{
  "num_hidden_layers": 11,
  "hidden_size": 256,
  "num_attention_heads": 4,
  "num_key_value_heads": 4,
  "head_dim": 64,
  "intermediate_size": 1024,
  "vocab_size": 1313,
  "hidden_act": "relu",
  "norm": "layernorm",
  "norm_place": "pre",
  "norm_eps": 1e-05,
  "positions": "learned",
  "qk_norm": false,
  "attn_scale": 0.125,
  "bias": "all",
  "tie_word_embeddings": true,
  "parallel_block": false,
  "init": "normal",
  "init_std_qkv": 0.0312,
  "init_std_o": 0.0312,
  "init_std_up": 0.0312,
  "init_std_down": 0.0312,
  "optimizer": "adamw",
  "learning_rate": 0.00125,
  "lr_mult_o": 1.65,
  "beta1": 0.9,
  "beta2": 0.99,
  "lr_head": 0.0043,
  "max_grad_norm": 1.0,
  "warmup_steps": 411,
  "schedule": "wsd",
  "decay_fraction": 0.784,
  "decay_shape": "linear",
  "final_lr_fraction": 0.05,
  "batch_tokens": 32768,
  "max_seq_len": 512,
  "doc_mask": true,
  "z_loss": 1e-05,
  "train_tokens": 142400000,
  "max_steps": 4346,
  "dataset": "wikipedia_en"
}
Each number is 500 + 40 x the weight over its row's rms, rounded and kept within 0 to 999. Layers, rows and columns count from 0. Numbers have three digits each. The size before them is the row's rms in percent of the matrix's.

# layer 3 MLP up, 1024x256, rms 0.0357, rows 798-847, columns 0-63
103:491511493557522444485491497529470498431435492469523507455481524472439504519535475538464457532515475467469526480526473556506536478506473528557580442433541482505497537525512423513523489470496560
089:487532494501482502492451553419473480458507514569469524495532485547475539473482524529529551515538460541476517549490531556471560484524494553501468490486510418488553480514499549559470475417500415
097:545499485484519490475589509515540542485499504454494474490632523582487526483493501422497515586564505499536527547552531507493493500509590479500568545512608512519512477547518488509460467499409526
098:467532473477510417565499512538451590484496469501467523499459473526512458496468518471455567526465503412555554505457537537531509556510529471431551495498526484496501464511443507501496488502487412
101:521505475489478465583508526525526583497525417524428480470457548528447569500521447491434467595431464484583557445567460485488490496486455482509522494507489505482485496525512415467489484589464545
110:491571478492502451517460464461497463465465438479498430534528432522478500454430495472525434602517541496574491455517527518529414475481477482469433422515482565468477508480520566443595452574466408
098:485520525471484468428510527551459541486460411503433492483584466484516505477571507479492441526556459515503466503499506543454562472583545553517561514453568435500521477556504512464447474449492515
104:576512505466541516551445563552505521514551509536515529552471537517429474526512504448464445485409482471524493544568540445537524517543538478493452483475490579443491526473497474509453476537496502
101:498531507478535532497527526538498499479447516500519479529628527461496526606439511480570519509497516503563476462559555434498517486506462535418464430504529527466478506506509451449578494556468482
100:470463506519460449491448526538413508444436558446413526535500481484517539532443590451478497476549515469528507542476495452517507527462474416457625469511459557524515504484465473481549502521494488
112:517475494550509498474514500527508497492492463467547519522535518547511532617483489447496559493546501508531561513463482551488513420459483471504471475508578563561434523512494499511538471478473594
076:575532505451526467425526506503518506516475521536494505502560539488505488535525581447571462544529523527540593559520483470443498512504499508494528487500519497516481557524477513466495419501420422
093:529504521421473479517441480497547516454509554557563455505488490530533556492507446408516473493529500554522481490501469507426460391468422528590523466482469547488507574475592540576561470606465480
100:491527509473518508524498443569430503524515467448490547586515446465478413485578507501516504512468495475604490452501528484579513524553456502459520478489552487454548451447505494519473501463522469
091:488463479462507455505478534504471539495553424511507487540514498482408527508581499461495524498403440470534490482527521459487528570557465499576470524530507479456528482424486547501527498544514446
095:577489544544401482473529527454479540543466516494456474506517534539553573521471537472538495512487477484507464497485546446529388500513524493550418517491532501491561505524530511491535468553529432
102:487498495454513510551551496542535574440528410537487515500506513535546539572482433513480513531484420498492485393508484459417456520485552521543577430491521501464462524492506467539498480475421508
106:536470515502559461493468564502434499446470501490474505501474503495551556538494488484536556473444463455527526498489548505499455427437531502531503514511482589565567491426475525519536476576437482
105:542497486425503512555535571582533433433518398522436510550461569474497487543548523477431464486459424516492507467546479449410543518546477492483485501487526473510522439498509518457498496503545518
104:511565517521478575578523538449539514457559502501502484517490498540483377516511555512476558508558458492516557457476494530493394441477506488512553494483465534517525478529535517477561478482477489
099:576525475428507468523435508429520497533484514525486549468464488489464498492525442465571527522544559505439489442465492578429540521502574455597461493458446492474518451434524490529524481467448473
095:589475436394497556526512455552536570477478402536534506495497525479411483456551521471477495565490486427475452434619504547463530514531487489463481487508510501440519479423531475472440505452514489
104:539488516438479425579439536469513468436485477567523499514497463496517485459502511448421507532552515455485465502553459490486540477387488482444525507483474489504495576398483461505519470541481460
105:494484497541568512447543461527550480499432449455507466564471490542514500494456508522576472461537527569470525432562478501511502479503476457495573447462490493544462567527482451522525480487494509
112:470469515540434513513498528507557542422403548464476444490443493526555496525498576420541462585579508485440538557464393536432471451468470466540497450527508488518570566486512471476519468476502483
100:460554509526433527442481560552461558482499541458425514592487565522481472567552518501491474530492496481432469486429487487516413507475577574517399484508501562525621514444488511420496468542498492
108:488477538529488424467549467549503471437495461485500471555482560584506534564548506482491473481493452420538542519480474569517493529534490477487549521501585485434537474474480479519489511527493550
104:479489532545465518421528484499506497514410530600505489575495517484510424441484528494468445469576508500434507476533455572494497437509382502437569486421554475496476524503504463497520500519463489
093:562502489517494488527551538567475487486541435530499437549547571550461474492555521546515401492571457492602503496571444522475460484567544477502528497527520477470537434441486527503496496565515535
100:552512577540524449522481491566459472462511472434459463584503466541478446426567530521522442447514552425462516536538525513548541505567493513522486529515569486472533490469516518495484502480500503
105:487529485425528421416487540467477521506464489333477500529571526497471548506504546481554511471480564486549549497559461507424540510549439478507515541496476485549500528532511514519488492515483513
100:562519513540450501459528646546487546468486446493493520519469453510442495541518558494429561544501473461531516522501468534536434475518496560475461492565476566502588449434510504450481524525449505
094:516497471528536460514495610512455489411515548461532451563491493512394531544597453508508510557490497443552541519504509510546561540501499612527498502517486488512429530437513535495440477484505434
103:482466523529381497553502568464412526412555591464557461454434501537507441516541526497524479504491438506506513475445487599514443570547517547544454481545555480456553507454490521500509517527519508
100:494487471425500446495461479456467498453514551554535493510523588488565479534492433462481429489455504515504521463552443561490508475473458456459529548443457528477542564526525541480492494459470555
092:486478499517457512547492516435399496478433541451458439520571462508531497485391461493475473525497510593467483449501445514495471519505511492575476492449480446579519593494505464460611471465504473
095:487420507507489388559476607547564443451469526536487500545507550494494504473533563523411509545438538500520529507554414497462503561531510476446551511537475500461541577510474509497478497467490494
104:558558524433453444396528478481449483458437515546445528516519497578486495517485466498512467521532397548499484504506483502481430419416453496447535444477467561437518492467530509496526456549467501
095:542527469494446451473425518531447451501460515444462503504576455466499524535486467437424476517480461572501482507491452545472498501544515519521554521455457534438451525495456486488510444617443488
105:497537438415527494561488521557464493511544489447367538543426520484509457513532518503447442519421516439523519475526534487571500519478451488446499470509508462461492524523494520503446483498490486
103:610453510463516485438612499504522554494497491479502487561559510494508475500490510467589498504505494542501570444522516453468507475439448536534575487517568491572529549498539527515574459565464446
091:480453545581397465561501494533365532434529477563512561480569552494504493500521511524455508552563425510462464521541514505551499534599537551555475502542616455511522449472475569510496501532486497
098:529505518467544466486524457495454581521573529540452526512553570530510460532484523513616440519519473481482458516569529513492483572562530605480557420492491499504544539457467512498529491512483420
096:496538541597560500490483508514540508496414445420458484565515454490519464539503527452475482520478540493492445468507510532507507552508452533443551459472531521522506523533522439519482444471445501
095:558496529496508505466561439520533478485408473484535489574552516567501474472450523509492474523509521525476507385568523502518556479525452501415509430424476493478423598512488500513536475465496496
089:499510487469484489465425599489384463420480532545425521523532455491550528483441556482507506530568521488472540528483518484508526476498529481500524471591559529521522425510552570517513465467461467
093:437447476584529510463478511492486571445389511526476498515506529491546548563490527452499538476514505479477600464510478506491448476461488452476558509475533490486495508487490546521572450528403464
097:515480561563496449474469481435503511452415535475542396435458447531440461490541510530542451496569522518474494524454487617493533416432556542494525472566523525485458471491536494487518481490465515
101:611525504459488491467511516414491491513463505532492497463554550517515502488493550437530462506541546569469542560522424599418613499505550497518545505478469459496528543555518496498498435454457443
096:513465546511494509506441524517486492420479527488521475539496526493468472484565485466444520499447471504540486492518500503446534508498483544500556513516511492451608502426480493454455523542518470
# layer 3 MLP down (transposed), 1024x256, rms 0.0336, rows 798-847, columns 0-63
100:476408520531483448572515540534421559496431522535499531517568549472423476484489428470483492519501470434486552469484538572587497520577504489521509494456418526497488518538499551495496518495543473
083:476387450499510498545528494473493464517501475520503549540440481506528550505534505555496438483564525467513511488490500558448551487523552489513515436529535472467502503514530500456515450506524454
099:463494534549511464426485513442464499473472476582470496489523532422542457540543430570525483505535506593509461539524548487544520491466481446471520460519469482492520518486500549535544431546490455
097:444481527490511548464486488497513502547528469520503556526443540491482501490460560526483444530550521560512484559499547521452421534502477480584447505429452503517535535490522561575538532501539442
107:497431481549556487534544523533527556456457504517518551555466574504464408541519555558519521476413548488550509498545458433487510443531494462539438529456497451479514475501456523443422511534485567
113:481477431450543518557494534549426446435471514460462555560522522446455489530524537584558459475444514486558476481523486446552425580463547521484512504477437493478468535454510483502483515551584530
103:465484514484578510512511489551445494467514578467517537506491497515601557469465470482510442509516534451502467488454435496445516475484460493492535476508546480526471455466545512501477476500463502
108:499506536581472507515497497494523494453461514484440521513491450569595479503503499521463490551508529521405518493444440524414503406463517473486593544501455480533448561503510454495637433485417540
102:454527463593457544435544437468483516511542423552553523558545530504488498452496457482530440483466551577532523474574478463521509491503433576476502445499468522493532451524508511532491526501480460
099:462485491512536462534484496529545545479433594572470523461473499526482506535542475477480508539521541516555415440541530540497569428446485471493488509467474464500518607497419527507497512511538563
121:490450461539455506537501526455515440443526533477479481452501503509480553461443502451500491484510502489542505609470462502530532461516562517533548469563508465589459519570463534458450508417484510
072:532550561484477487498478528459498455441493563486475552529463495495509438520519554449538544535531459631524508519528432487475508553545437484426530408570498513560470506545483461520446478513471464
091:434507514524502487442559505453470503500532436493446501521506521462459482550538427591535553526466552465574489371464540479483530559474522549435503505490432498454494431497528500417486467464511502
102:493535528522479430490502506556465529510535464571426430509550467513466474501497484466484425594504556478491520480532473522548479500545472486469489524535501531511488498493459520528458507572509532
092:529548444510458520564525454562531511558606529449438467566495515519502455477484484477518443578507552542487475519530473501494536466484483463488508484465504503529482538481486514419477469581568511
091:470480503508457509504536538467531423501453426428507477434451500491417544512444455508459455506450488490567480476466576465540533535480571550519528491556522580502491465543506491435488538525453437
101:463508522530520495465478555519442505535484509489467550551513520502499510567458533493489508484512482518514397540545543543484523444492526449557461463519506528547546525511469571530519463400534482
108:566489509485463520509508543455471536444477475450485474523581488437514495429540530489506544479511500527472473492578491449412563491500548437465448424453470481537559461446476552497480551513544455
113:491491471518470541541556550460480477437483517482462478532462513577509473589510520596528512455495450539477458470502576513572483507502484494533460489517498544430474528480529522535485497486469459
104:509452457527558486568484487513461613466537497580573453447486551458489456495536512485523537485546540546430473498516481510518432521471558524509453486458478534472506466559484528518459549479495509
096:490514522563481546532518466439525474419562472504486478534500520525493530520479468480545574527495486551468580454499469546436478481453497459507543663492491462518468526501446548407512461475550420
096:551417444513460439494502468479486477481510479533551509545494400515526533515523480484533462437486501492521551535527483504500498450544548488523509461481423540514440514417501558439557478513499477
103:493499458489545488486455507467515606452507521570450514542556496459498496500547571505544565457447496492521474467526457487478427483549521418613516415433491511528498497530486494512503520479627491
103:512508474439584487526464489507523519466508579534516484473513501465507514494552437481509455519538502524527502544528520478509412469546439451528556534537551498458506468477506570416481487533481455
123:415481449527450553494523477513499426492491506438513484448489500505495474452509446481554530534529480479418465433524499470509555442507533556431442581502532539506447458473488495532498533518477551
099:470548504570500434499478417575506493468486499492526526576546535548502455541539539466552501527529486463505480460505514468510539485443418521417499493516548524489490521504491537584526455435451471
113:485495512475539485475490444551507498487511537477494477477517574521501480559534517591538538501460465490506505485505505424545525481472461604519442480487579499549486547516486565427494465550608491
101:493535470513494451491435514555498420509481569467520483522486454537478493586474517521561506467487540480508494538530462506522505487486509391549453436487525503403405513484513472531513486466523495
091:419497480498515497586439476495503441535528532455475516461422494500539500549568524527507535472520472503519559567485429480515561500570404473474453543519456541494518471540510499536564518450519505
099:608484526540506510539529487498544528473521469478472507525580427526540489488532492529470577539520487477463545600533495419548509513578476501518441547440484461522483522525484498518499505484527469
103:495484482538521492577474563432451471494536569494547573549514441518428458490536460462490524484469436561490524577437503561537399366571540440527511567542522408444425532489521518486494496487551484
097:513481514541535483484532475483463546479533482476436541510514527479489495411561481480523439550493490500511440489480523458494386443514485460490534502490468609509561507460504571501449538506471511
093:557516531478510522511519541475530539421533549498498521489529523475551478526519445399507538514459524535478436455486505553465510531446557549508429504502547478500573458490528458526452518485530505
107:541480442538563473438552456475563506564485523476505509502551561494517568488461497522501467462499532453479508510612470443472583507490540487555466478490428474536446471523516475463482458464513475
099:510498461455516475539535525528520416531488488481565471413556513512495484510477513549551488535544450562519522401415468488506544535507561560476512461460527518523478502517464487509522484526530509
091:506504541505483479515460483502526455449567524457497501482550460488512475491506486470482535522441531466534398527506517548457426554480421437528511493548519505524479602486533491462477455496460529
095:490507505527529465504500532469489507490491533491534531517577454515543465497452487509470475561464588503484517565422509472467393479500577468475540466516442522547489575530453461488518501456483528
108:402549516535472490558500451507511483526415562445517444489447486521408513524473537457512540524571545498472554527527446485461535488502544466480454529544439452486503481501515416550530504518512484
093:447431495514476520472556479447467569421469518542426524505546595433389455504483429478447446486450517556472519484527526523476470452500500454468501560549544479488442459528523527466494570560490476
109:508443497541549486501490469512498447498469482477468486509420492501564537478541373479435484536554451582525555572467460560439513505482507444434483521496511461565432584540513490517483473472527522
107:462502510534434542492559467511522544480522465502472508502533559477427467443503490570573519491408505455481601487500410486580523475548523459459503499500508519485424538533505571450484500434445487
090:464532505492542497477540486514481424562467473437568462526503578546499571530537483529572523453481474484504569480510471484481542619444502538545493489546452525517464469419482457494509462507532450
099:552514536518457506521503528530526447573414457517512471479556508535511530480456486517509494485434503563527465461516504477469559501392504492466516408490425406544464498405485489461526519487580478
092:488509475549465512503516540549489507482511428497491407520506543573541548429509422474514491491478455472507449482551497489502640507505564608517546479502523474533459474444466434512500534491362439
092:576527436511518586448567459485448489546464488530455541572581466511518495480497474533490529479509545514520583445553485555525510461520527450471462536449474567565512518524535489401505471427433467
083:526468443531473556514608548476492488531529455464459429486501488480450524492544473510510518499519462515521517449492488528396524488423534477469493513558493531494439476505507508429521522523503453
089:461532507511453500537456539435561544487524475513540469537524446502531468483524483497511494561463522389480518488493426545446529491456510507503518489514551537523463548501514449493453442557452515
091:574424488482433461492529415483486540482434422510507528436536392419560530454449538538499475484503571521480482515546450461480468409512474433514518563540532452514517525487493473531489476485474498
100:458471489528447566565562435447470550490510463469526507519618479519474482469552528473503538480497413546501537587507510555443531544500492510539494455563519577485501479437427514485577458530485513
097:456511510544495514488526493454538475513449527437500521528483557493539533478489527512541461556475507464425541480489599474469445526519540505512488451494574601461483524528477471456517516496524466